From a checkpoint of a small transformer trained on Wikipedia.
Size: 2 heads of 64, MLP 192 squared ReLU.
Architecture: rotary positions, untied embeddings, some layers without positions.
Training: a variant of Muon for these matrices, 104M tokens, 6415 steps.
Each number is 128 + 32 x the weight over the matrix's rms, rounded and kept within 0 to 255. Layers, rows and columns count from 0. Numbers have three digits each.

# layer 11 MLP up, 192x64, rms 0.498, rows 146-167, columns 0-63
171117075095073158140145107118142149100088112128118126157129127130105145104117090167129096109234129157098079140107103165124039117079058123152164059113166157083135070097133146133110159130128163
132143135172204111108130131164162053134144158122138150145113140102121134169124188144151120135113062138107190081127146113067113121110139116112142170132058149087092138096162125125161163146096118
127141135110093101106139114127107084163133170217168157141095079137142123119151123154141137128125185147172178139099159101161151082149135087097117104164126157149103177146092149080108065145133177
167109101208100110142132157095124164171127106152205143107148091153135120069088081141179163140164139097133117141158178121126163129201102115117112119102133159107121109082104110194184174121109166
154168147184183152163089133105167120119082097136100126127132142147098128105121078120126091113089131156050138121168120075070136155132145076185116134115150138115151105129126123145061122129080108
131038140108070149143107157055098109141088141118151135075098120129137117115124160091113100158080148184091126144138160162137052210077171110137116157086095154131067127116176123120138111183145137
161196174129110096143081104073142158129104120111119123170110078123114114150125185094174128131163182146052107110140125179152134128132151170151124178054135148172155143144161168064096168151141160
154176193149089104129106094127106099154098143156168121126102158061111112138082088109167140105121150119110107222190200085137091126122091103109145142103120129200190114069111136124109130109110116
120105116088134115112050153142146148127141174070128155157122115126153158098079141111113081150171055125158131151102139135125133151140121109093159113132116183109112193103162122072096132129104156
153170179098115174127116117140119115130120081112087082135104102099083179159129139144097130213088106083180171103116158124108114142087147132109071085140156091135214146088118119099147145147101106
117180056082110158123095178085136093102124094183113125092111134136091130139118181104118126121185122107073150167062150129137083135129108218148103149132083120068186155109102145118074150099110173
105154107142152165199219169103182123097167115054107107176157071113100127126084133139135143102194133135183146135185178132103082174081091091124059167116152142128138136128069101084138130132104127
124147075151107116088132142114127096186084133189214113135141126078132149151107090108118106212089126114093087128156144096063149148057107107139101133160146093139137165143083115139156096139120099
136102089101129093172115126122117061077174132142082086059142077155063150138148149153125117166149176086099119114187102124108111095128082145067130173110163095114123143102185163138124123154115178
135071098122097117182117137070108109173080101114107130092100108114087115132087093159176098168132103194184077189080165129119160104136118161178132185154110120149161055142158131080127099153064158
137074101149170126128138187079127210129122165092152097104061118083153111158100109173101088109169103105165087130154174104071158120114036165152087155119127170131107140136105072095131050105102137
141081131154134147155156158151108119123125129166160137089138159111146156108122117156064142093176190124155193187092079141110170115165118139113128142118111130121089107166129136094112075172072152
207120115133103158162118098125089161156158141166118136111143134158134115112078127166077099174131114157066126191111162104100134154158071109147118097080142117118085139180091142064135113139114125
148131133118156087126157165142193242138111085124161078133092146094111111137131134123118153113108163120100112122130108104089148116094143143135191117112126129087114150110101115151144137134115148
134127092082133118095143089113110136142111119134128148128137116065123124088104128097123118200132131200135088100161124131110110119063120100090131124106174200073143074121061063149116135125170095
190139141127071143135155127037185106145104094135086150075185095122118157095062144157120144126141155138127142145183120175120156162134157081155152106116181150191133129191118148139116138182066145
136103120146096130122150138114151121060107158087169149162167128102140185227189070188148049113138142161122199137112142081111141151117128112162117174136109201155130095138136145115171113142148145
# layer 11 MLP down (transposed), 192x64, rms 0.29, rows 146-166, columns 0-63
199141159129197102155089153135144167163089122153123137102146105117114137161092159137128124142171134097157106109105117067077078105138040108070152135088151111156135126159105114171144170171093173
095173109098121073135102134100096080122149105095150118162099135127152112125097130211104108110074112125153113140134097120139154120053076107093135132146074091143100092124140121203098141153119162
189195158136151142132145080135119154147118127130147148153145139158120115154109064147148152119093148148120132124100103207121119139160070206149165065125152129152145115106149145158153122093097083
160158165157102184113110097107173117105200172156185117136101102208115139074132150131117065142117138180139121118163139116127160187154076117077142112129130092094143178125161153114082128111126204
105128139159123173080140114101164106071138113109073163157175123108065070137148149112120112091129133134113118150107130142142122151133138100033110163120159163144160158134101084103096148139134156
131119104139136205154112172114096058083131102090162137135070133142162116185080137114154123181149154177167134128097187104054155087162126108154187118125081118115120103162125173105125175195158086
144125117106126090107089151093163114126154101182092119159155140142105148141176126121063084128150197116073151166117118133097134086212104142163138106123179078189132128154105167131143164173126180
096155188119108092121085166152120151203089119148099103156141119086126144148132119113130173119154147098146146109121155142175184157120064168143122091160064154138161065144092080139113196110123143
172130100141156126150141119127103114104127125157058165182110085161177120146128109144100101137113122082160100107114127107090106156053128135128116140097087163158103099097169147068083122105145129
164177065148153138135130106134121163130119119084137162171097129122214093144108137162128102069118134099126176107164153108192144158081094125142152151152115122135133104167107138146167132197160225
095114190100081168161131069156193129089096179142070156133151148137107162167123118104099093101140136105190107121098106144129143119159163082102153135180124148041130143118211140092101133159196113
104121193149149153125113184117062109115127205117162089178029144118162113082132119109146093165161135192086012074151154167093064148076077154103119146139092118094164081111115099154114173117114121
099134130152149158127125133179088114124137112146123056113062078118170132100145133115104089144175136091068122126179111085127166196106103064161107170144184114127089067189142110147097109162116160
120128093097100089112143146104181080129156132140065170125141117156115157120101145178054184133098106137152115128158143105156210130135075087189128089084113094108089083114133139163125152067160130
079137123127103133089103166164202123143128144168177141142179183098164154134190090082098060111167145142081112100136060123125081115133112097111064142107117136147139089146111144113172155134183162
091081112150184126117125163126121168148120108116132218167125129115103148142130134135091100083071165073093172143103110149125101091150080196166142082098095216107102116142145093073142138190129151
100166115124148074081114128113118137083121083162103136124081097149137152169186089171152164104169148135111139123159126147121093067075085162133119118128145156058085106131137124116085152084180168
090128125088101179186141085125116089131130115167084084148087113126119116146144121111122096095085167123132180097104157133147157144096124110099086144102099102130127081105084173163135192140146161
129168144081150122081119115174134102116153035137135083104124149128152096119147147103155102155172098150136168137087160127153143125153115128084120146138135126183183112144180172094096155166119104
103102137060177070142141118120116104160143130191123137095171109148124161132121115147149110068119122053131141109148114178143097145127166116155097157175158125195147164108130138165099153063072129
144137128088116158143124163122073080089176156133118134119106113059184135063135162152090108091128104126158128122086100209126144143174075171149084118146117090172118113121127136098080147127074125